config.yaml
num_hidden_layers: 8
hidden_size: 384
num_attention_heads: 3
num_key_value_heads: 1
head_dim: 128
intermediate_size: 1024
vocab_size: 8192
hidden_act: "swiglu"
norm: "layernorm"
norm_place: "pre"
norm_eps: 1e-05
positions: "rope"
rope_theta: 10000.0
rope_fraction: 1.0
qk_norm: false
attn_scale: 0.0884
bias: "none"
tie_word_embeddings: false
parallel_block: false
init: "uniform"
init_std_qkv: 0.023
init_std_o: 0.00575
init_std_up: 0.023
init_std_down: 0.00352
optimizer: "ademamix"
learning_rate: 0.000283
beta1: 0.9
weight_decay: 0.46
lr_head: 0.0057
max_grad_norm: 2.0
warmup_steps: 546
schedule: "cos"
final_lr_fraction: 0.0
batch_tokens: 65536
max_seq_len: 512
doc_mask: false
train_tokens: 491200000
max_steps: 7496
dataset: "wikipedia_en"
Each number is 128 + 24 x the weight over its row's rms, rounded and kept within 0 to 255. Layers, rows and columns count from 0. Numbers have three digits each. The size before them is the row's rms in percent of the matrix's.

# v: layer 5 attention value, 128x384, rms 0.0257, rows 116-127, columns 288-383
# o: layer 5 attention output (transposed), 384x384, rms 0.0218, rows 116-127,244-255,372-383, columns 288-383
# gate: layer 5 MLP gate, 1024x384, rms 0.0287, rows 0-5, columns 288-383
# up: layer 5 MLP up, 1024x384, rms 0.0273, rows 0-4, columns 288-383
# down: layer 5 MLP down (transposed), 1024x384, rms 0.023, rows 0-4, columns 288-383
v116 103:133136138130130124111174128161107112102105099110137149157086123152166133138136131137114108103123156122123181153112114102122155107139196096133116157080122108105119132162081104084142127151140167111123147119141147137092137094141101164124142125127095130145140130095130137126110099089128122150
o116 115:117094129127177122092133120151177152147123144120118152103120129137129114157133131136125131099116100120097142129133148114171143121167126084078094088115173114133106113122139149125132108151162150127134141127159103131129161114148155143119150120119181119155175056129120142113145125131114144113
o244 098:121100102146133117149157136185143105117188123116161138184116128105118143140148123118106136107172131106195132111119144139155103149101131104175137119153124093131147159111133117172091085129137157130158136127122143101107162076134080120109093091122099135172126124134139139145139115123095128137
o372 097:089134144119140101138132161156123114137165130160113158109108100138118101148126122098126133100127148091133161122123144097138136147068152080123107094158145090137105140149122123140093067139131124122168131133145124126103147108138102154158101104161162144189156074130166136123122129084152125136
v117 096:127144129136132133112134140144130111124114126152142081137136066102143129125176103117158158107109153139124132093116120139160130126132128130124163093118106134148138089146123117090116144135100155153091126126180132132104177166168125128207085144118171142154160149096123105170146165146100083114
o117 105:152174118081127122132170096157147138122115130136161054103122067116134139130105127109148138155079129127172140087127138106133168100143143160139147135161139085115148155082141076144144166100188162135197154110120111151137139090132143107136155123088120071106123129141119090098130171122088131105
o245 098:119085134148167118093117111122132147126183120113119124115100110092128078119095128150155106115093126111109158085097129100134163161136105120107149123109142101149138106108096116090131135100130133145111157116109124115124134168151171132172160194124160122110109124096102133138130112112107123125
o373 082:111097136144178108109136064137102146156154122142104073119097108094156093080131157143190125099106122178100099092151116085133167167135106149098170120105112091129120131104090161109134128114139135170141145120138110130113160143128160155162136139132148093102128130164104097171119110074144129103
v118 096:134130156168113141088136110110147125150125148175132161156085117120104100144164094102107112109147127140096085089129176108138125116077156146136101161094111082105157085145140149124117122157110090176171120141138120086167102131118153135113135128092143150146143102166102138085166107127168205106
o118 112:160117136190113113113105113128112120116112142087110160123122148142113097135133111156136207113173144152144119104134124145174126137128179133160156121163125104077149113150125118139136156098113127130123109114129151130132135073127151124118145095163163128128117135119179121160149081124146095145
o246 101:137101114115100152155125137111184092116103081150131149128077104110090135141146133133166162136112087127117099112177120107146109094131114143105132136113118117131141140135159110116172139126208079122148072147107134095093100174146116126162109146153136131104124097122175098145182127089125159121
o374 086:174154099149126173120150107123145111122128196129113145074085131154115135164143153141122171150111115091145128120152157096172125117124184118132130132124145106123142140096123092104151117134119100130118124129149113121104140142140123074136126151142120128122126110100154121104135140161173125125
v119 104:101135163143151121147160152176075126141129132092106150149152107151127126107131143171138115147095108104111119092116154106089129118141142120146107078123089159151157118150141132142143157143126125138189135133157100075116164127145109170093096131131144144198103074069171079128117099087131143145
o119 106:147144120144123144146107166134082095142145141171161157135147140109103094099114143160163122128141073090132127144115122120116150125150140128135088104124150135153121099147096182138159136081114075097126123109171120116105105098137102168112110104102144117140215113097190126129138101148115111134
o247 096:109155121128154170122114097126128121164126101099095112129159122138127117134135135113130149114127127124139130120112102156130073129108137130131111079115133117140077148119115082142118134118125146124139120105122106130104141128132172103155154123130152080153175142125147096119138122096100108096
o375 104:147156119098130168158143127156118142125166161147133120119152105125131119127135144138142152124127095066128143128118108101142134117093140115095082096134112103146084126129118108134110131132076122126152114129152127147098161114136092103137137109075137119165156112137148103140118135108147091098
v120 099:146120161133141093142115169109149115107158155097140118108113139119114108135100132135159076107119116152116146088119156159126097118104125145153113113106090120135110127141136103123105140134156138128140144136167114120138110103141111100152120124154151146125097129149078142140131098159173156129
o120 107:107118140121129132151118118140143101107155171141111092104162125123183092147135121099149108100173137108096161104132118160129175109138167098139093105104141105134149119159133168151125165130124162139139137129119101119131121117177117158149108086111173111140108120099145152135127120137149155124
o248 105:126112162098154105121064092099110153145139145103157082155171119133191108132102131125102078125079160134121109081110193108157171161130138113111108124114091090125095110125078087078140117129123120154164126149115155146139089137154146122133139129175105095160086135132124143114150117140112125134
o376 087:129114133139155120153156120146122114132143134130107045157119099101168093109130110115126167091112135142140123122117183102144148099122144126088132112121096080116112112097103089109115151126157119117151152145196137138163156127177172138148079113167117118126114155120144152089139115172149124115
v121 104:114133096172132110132126159135126157091126131119144097148131163133098157149107110147163142166147123154140146138142135128162123131147104134100142086162149132093149107147130109117096160102120122103151121132139124149156089097159132153142123120110122114107178126127143126122100095169129098150
o121 114:144097123118184080087158141123121116159125157146171134169112147113125126189107136123143141167138133092116132105121116116155092102144117109120147141149117128120112105173114103165137140135082099118138123131153159138106124078145135142140101117143106132114132108136133124119131065160126130103
o249 104:141140091136100147135153142134162117097086125132091163094089158127138153121146133158103136157155150137166138163160108180109095126124140116128110137158137135166167129154121128136132106157107090113127106132132103109142127081122154129117081119147136134128145157176146126145092082175085090137
o377 089:125165123146156129147168124116140091113107153116138135108155121134127130122126136129158106166093165097142117135134137136135109144108146126110127143111119121122132080145122057122150148110102102092105145163083128116121123086138123181158092095121117081148124105132117122136120071117110170136
v122 097:138116110147129114147143106145140111115116190132163109103118144120143087110089083173160113151109114156118116138111165125146132122086148142144156110137121147146138149124136145143133164105072133121128147090113104118075137085169087125074165150145139087149146152142130136166110127191134124098
o122 099:133136132120091128120142171166134104126144116155156128132127158118128134172102166147077101133120127106122121145122178124126176134106157128090124132099094142111147139177094145109158164148131093112100149126168128097125124126119088097123152117108172105129255136107136147130152106130110103136
o250 087:181150142133167095129082083089075132145139147123134098099140112124153141111079117147133071125093118130145157121140127149155126118106106150106096101103086154161106161142097159104146126118124122116142108123112134136130148105109156137107132162163164105142088145130090117104145151169126131135
o378 101:150124131135134098127126113128112151125137170135113121152126141077169133184105117136148109151103129133161150139092117156140114114142117125119151109098111130163127130123136122104154181121141119087106154121186138115126129085102133140123127076138163102119131118095115136105146117147160106122
v123 094:186107163103112124150153113150134121100131085124147130123133115146155121136109176137144115123161145182160130147106177130121133139150172114146121158093157136118114153096111153107122179129154140186114138139110126162094103131154102164141132097129101151079120116103129124101086088109157124156
o123 105:137090133092137123092146116130121092102163136084138113119109109136076099142093137163138105089143112125118115133104101124143158149121167139124176127101133130106126123150174228130099160109191098142127128167134092139137106153129137164112128090093143115131130152144131131110127140124172160155
o251 087:162159135100139152136098139193110137107097140126141101135126142134114125128142171114082091118155105123156118125143173168147093156163199079148154151147122134121168136157170130153115091129107135134125123131162124105131150094135108102094122092138121136156110129140161096093091149116137136151
o379 084:134147134143180110173142153154127134109132130136110111134119107159133150166106133151129136095155177147167141093101159170139152128106157137129125104134115124118178143108164089135097137129138100149131147150138111139140130129176113157141091075101152143119128163153157129110096109088175118164
v124 096:174158134166108096153124102149099103121136156111129112138132134102128105107088113140124103144112127146149169143159098145128128092107161092127142149102105121138125128158119129120146108116119132143121102122162160153083105134147128137109108118168148149123108115095109142089135153139140118103
o124 102:129111143104128128135134120132132153131119137093090152098141118151133111124114113116148097135105095122084138106115120158157120109088141138109142152141147122140115139107126176155115130123118115162118114139119098167117114137136097154122147118110151135150005106176109106136129140126170125111
o252 071:187123136148124118107149119141121114148131183121129107154130157102103157133130123112106115085137134152121134112103158124129106127163166090114117134152153065142132140146120132137133113119109100162148130131124084162121132116139124112081134127112129102161107169116131127096129085127168032113
o380 104:134137166127138111130144121111159104132110138100102129138113083160120137124108131109116098157078157156123143106148137144132145146096171122123118129158140136101153146144129128150123087095139099173126129140096077152125155154154105129118121107128188120158099151124130123133191074079151118117
v125 097:144112122148133108107142146098141100132117146140151159141149105155172100136173138114111098103145126112095119137121122108111100134101079093165135123117153147117130105093098152140142107172143120143163100085163082090137137133124128125115167098128143142158131100113160156124129150122145142120
o125 096:176133124130059114092103111130143116128131108130151125141115139077175126116168128175155139096126145119123127121150177138105168134147151095137130115139132153095162124124104167148161130104123112110120146087107156088139143073158148132125130135085117129130157148106128125160124130162150096104
o253 098:124164066097122126125197153117144097112112132132132164124164125146098160104125160152119125101199133143135055151136126146123116099087152142129110097099139157118099153139128125116173098141163120092113115111130153102140181073124128138136133092110147109116143139136161158129114151181136136119
o381 096:121130125105101141110165130149145154124143148139176125127101159123177117136108100167145142087184065136109101147125127085126135117087111077152130090143160150093086136125097162106152121123111105145116102117132149133142151104144141108164131135096094118104136132146171153125119183155144113104
v126 099:127143150130149135148152174145085104135141136072106093112160134127105138102125145150111162088137102148139131139121115108130123156100124166114141117127124160114105099165130079160118106158090153118105147097102125144114135159092115167156114138126137120150127124176097151162137146140103156115
o126 103:123155109142135165133159108118161121119083116072125102114170089138165181114129112102103144152115167145143150142119104111131088110131127130107103130117165137106108102100128089109105111127091135147120155133111107099138132116150113150136161107137096090132148104134114140162116152162108135126
o254 100:114069103134141069154141150123096134158160128157192135176132117125103129098115125119128160120153151128095138114088099089143152161162090161138109098142126150125163140125115119139135116091105159161119172098136116150132120150116099148114142159096085137163136111138165144152101135158117119113
o382 089:111111111135122108124181151101129085143122125125180170130120147108081107050132143068121122122081163142135127100126131065128096169125130157115123116117140157131135121169103137140166088093081130081135180087102118127140125159114098159153167166131073143182153144131146151156140142142103166108
v127 099:067144165108147129126149096110143141173121129118148129106147119131103140136145126101111128126088135094144148115109112094109155169162101095143138154100130132145158112108120091143135143137075174130091135157126112136157133116110128135104106145164163129120115134129122103089085130127141152166
o127 114:115121151132159135196112136157106098113124122067114172134132170148093136134099127117156147160104117145132133123150144109097129156069127145183162135146149100193168127135155144132128176101086142153099093100126080134153129131142106133132118137155171127117093125111156114107140184146137146113
o255 092:079129155104146152128120108135123164157132091097108113092130130129139122187104154149142178119071184131099137162086074163128139128091136112147127099094105162153108156109105116162144146179145169100136118154099102118123094123148129134164074110112123127115176153157102159104124146108122107190
o383 093:093126137158136141139127140146110148093136123108144111139152128102103095146102154118113172114113148124136139148126057118121134114055156143147178137126132094123151158113130154127123152195109115122108099108136107120105116119112150132157126088102138131124143136103151141129099220115122117151
gate0 101:160169133152114117139130129120144151133131150103089154158154120145139162132133163121098118102113134125143108111172126133093143112111104146123151164118096104134126089108134084162134126147106134152139146101100163128126094155184151091115117160113125138114118094092125086068116159095174154121
up0 096:154117157107107086147112128136081073123081138113133117143125129139152113126130164151101153121077151137118112132127115122133118129154142122136134134143111130120133113156131129136136118140143167115196128146129131102162138157138096132073134156112110133154157148105175163108135134125164117102
down0 098:111130139138152163116118087155119119114122150135151139120136091118116137104115107138207122113137142071109124114144118135150097083089088118127120067150120156096053115130155153095155168115151118152129052120129143079146117102127159140126084160110128169113155152107158123106153154164098121143
gate1 106:108094137133154077144113137127107117141102114121155126151144121139071135123153126124147124126116126095141144102116126112130140106096113132099098120139157163136120116101087102167138141118105121120129171142115141158162146156166112084152089114108113136096146096143081116088136117204125117081
up1 104:143131098105137140166111131078113146133106160141135103144119127159124105118099170114137133162120101159127169179116125123088115130115141136133113130133136142130122141148147157131128123106130144136095121104130102057141118128128108098122143128118126152178176156162112154152137119173116132132
down1 104:134128128121112129157134148118113153082118161106151113146167154115119143102145153107082135113137073145161152169169118136176138145114109112082142155144125138127122134109131081148145149096105113131149102134072116108134136126146115103136128144144117094108140084121086151130108153136108141142
gate2 099:128153097098074122126186135132131145153124106130120165154122132152125112137127130119131177108152145091139127119127112127098115159146117153152076108121174146124141156126148135083152102126119150113079138151107165120147136150134147098129152100115140121121119137146127118136127124122132120108
up2 097:157126125162166148133081127121119121124134149123160095136145124128082115175128116150163133105122106118140102182109121110120142096105153128133075101119159132119137133121135142146100117111156136110118093129150121143124138122134129136163123139121113125193153161125132129120147141134111184129
down2 099:109097128141148138167096132143091115103115137125165109126079181131119160126154151148138135101099107116132110098167151088123169118097117143140115120142128156152101081124126095112102138111141124134128108147127076153133126135135099120065138160138112108112162092214111127164124102092105145108
gate3 101:120085114088122129121130123133114148130095121124130168109176142122114149133135103135122090148070104125176101135166119118157126142177075149125128089119162174138126121146085139109126126133136135138134167095141103128106121123141121147114129163095130118134124083147079125100171132130108150140
up3 096:125144157150130118170082151129130110108114129156080143090151168179114103131073121126104148111080108146119134134136131102138089135105158147101176085131078110138181121136116142092152141108126140131142187112111143173139111164117140103133143156109123120146095145137133152141126134080179091110
down3 095:112141114128109131137131124060093146062121131109117117100105129078095114131124145123129153125112096101129102125162139095133085127167112165110175099120116108135122132142098124135135127112130119128175163119143165115135129108147150129131127160146122141136138146136182125108115126125170116147
gate4 105:143145114114101090144110139097093155125132137103113157120158124145120162120079087168118120135136149151116157150114113088143158139118143127136093140112151151130100104114127142122192106091097177132126137101161140138091138120142131134134132159115120126132134130099083111116140151129116114100
up4 096:146137140126105111077145087134129103169156143116105139135102107136156185156161095134104127097106097173094158098083184089169157122153103099117115118101102129128085112107126174134139124121133139139132094148156137095107130130090150103115134151155143099126137164118106150168166137127155093117
down4 092:121120138137162153086104167115127123130120106116126112114115150162129123139143118110152121188107124126087083090102141140125070101096145133128146150092100105117157115094142129106123115126169136150114119136080115134141087126108110180122124099144094123131155114164105113142161117113147159123
gate5 111:115170137129105150166144125108176122145126138137126149128145158135093130098143112111128152115076101151131119049125153148132133122073067113089104154119155154135129089121151110109131106113132113155081122081111183120165131120149145113156139119124120104160153144111168138106163157135130151086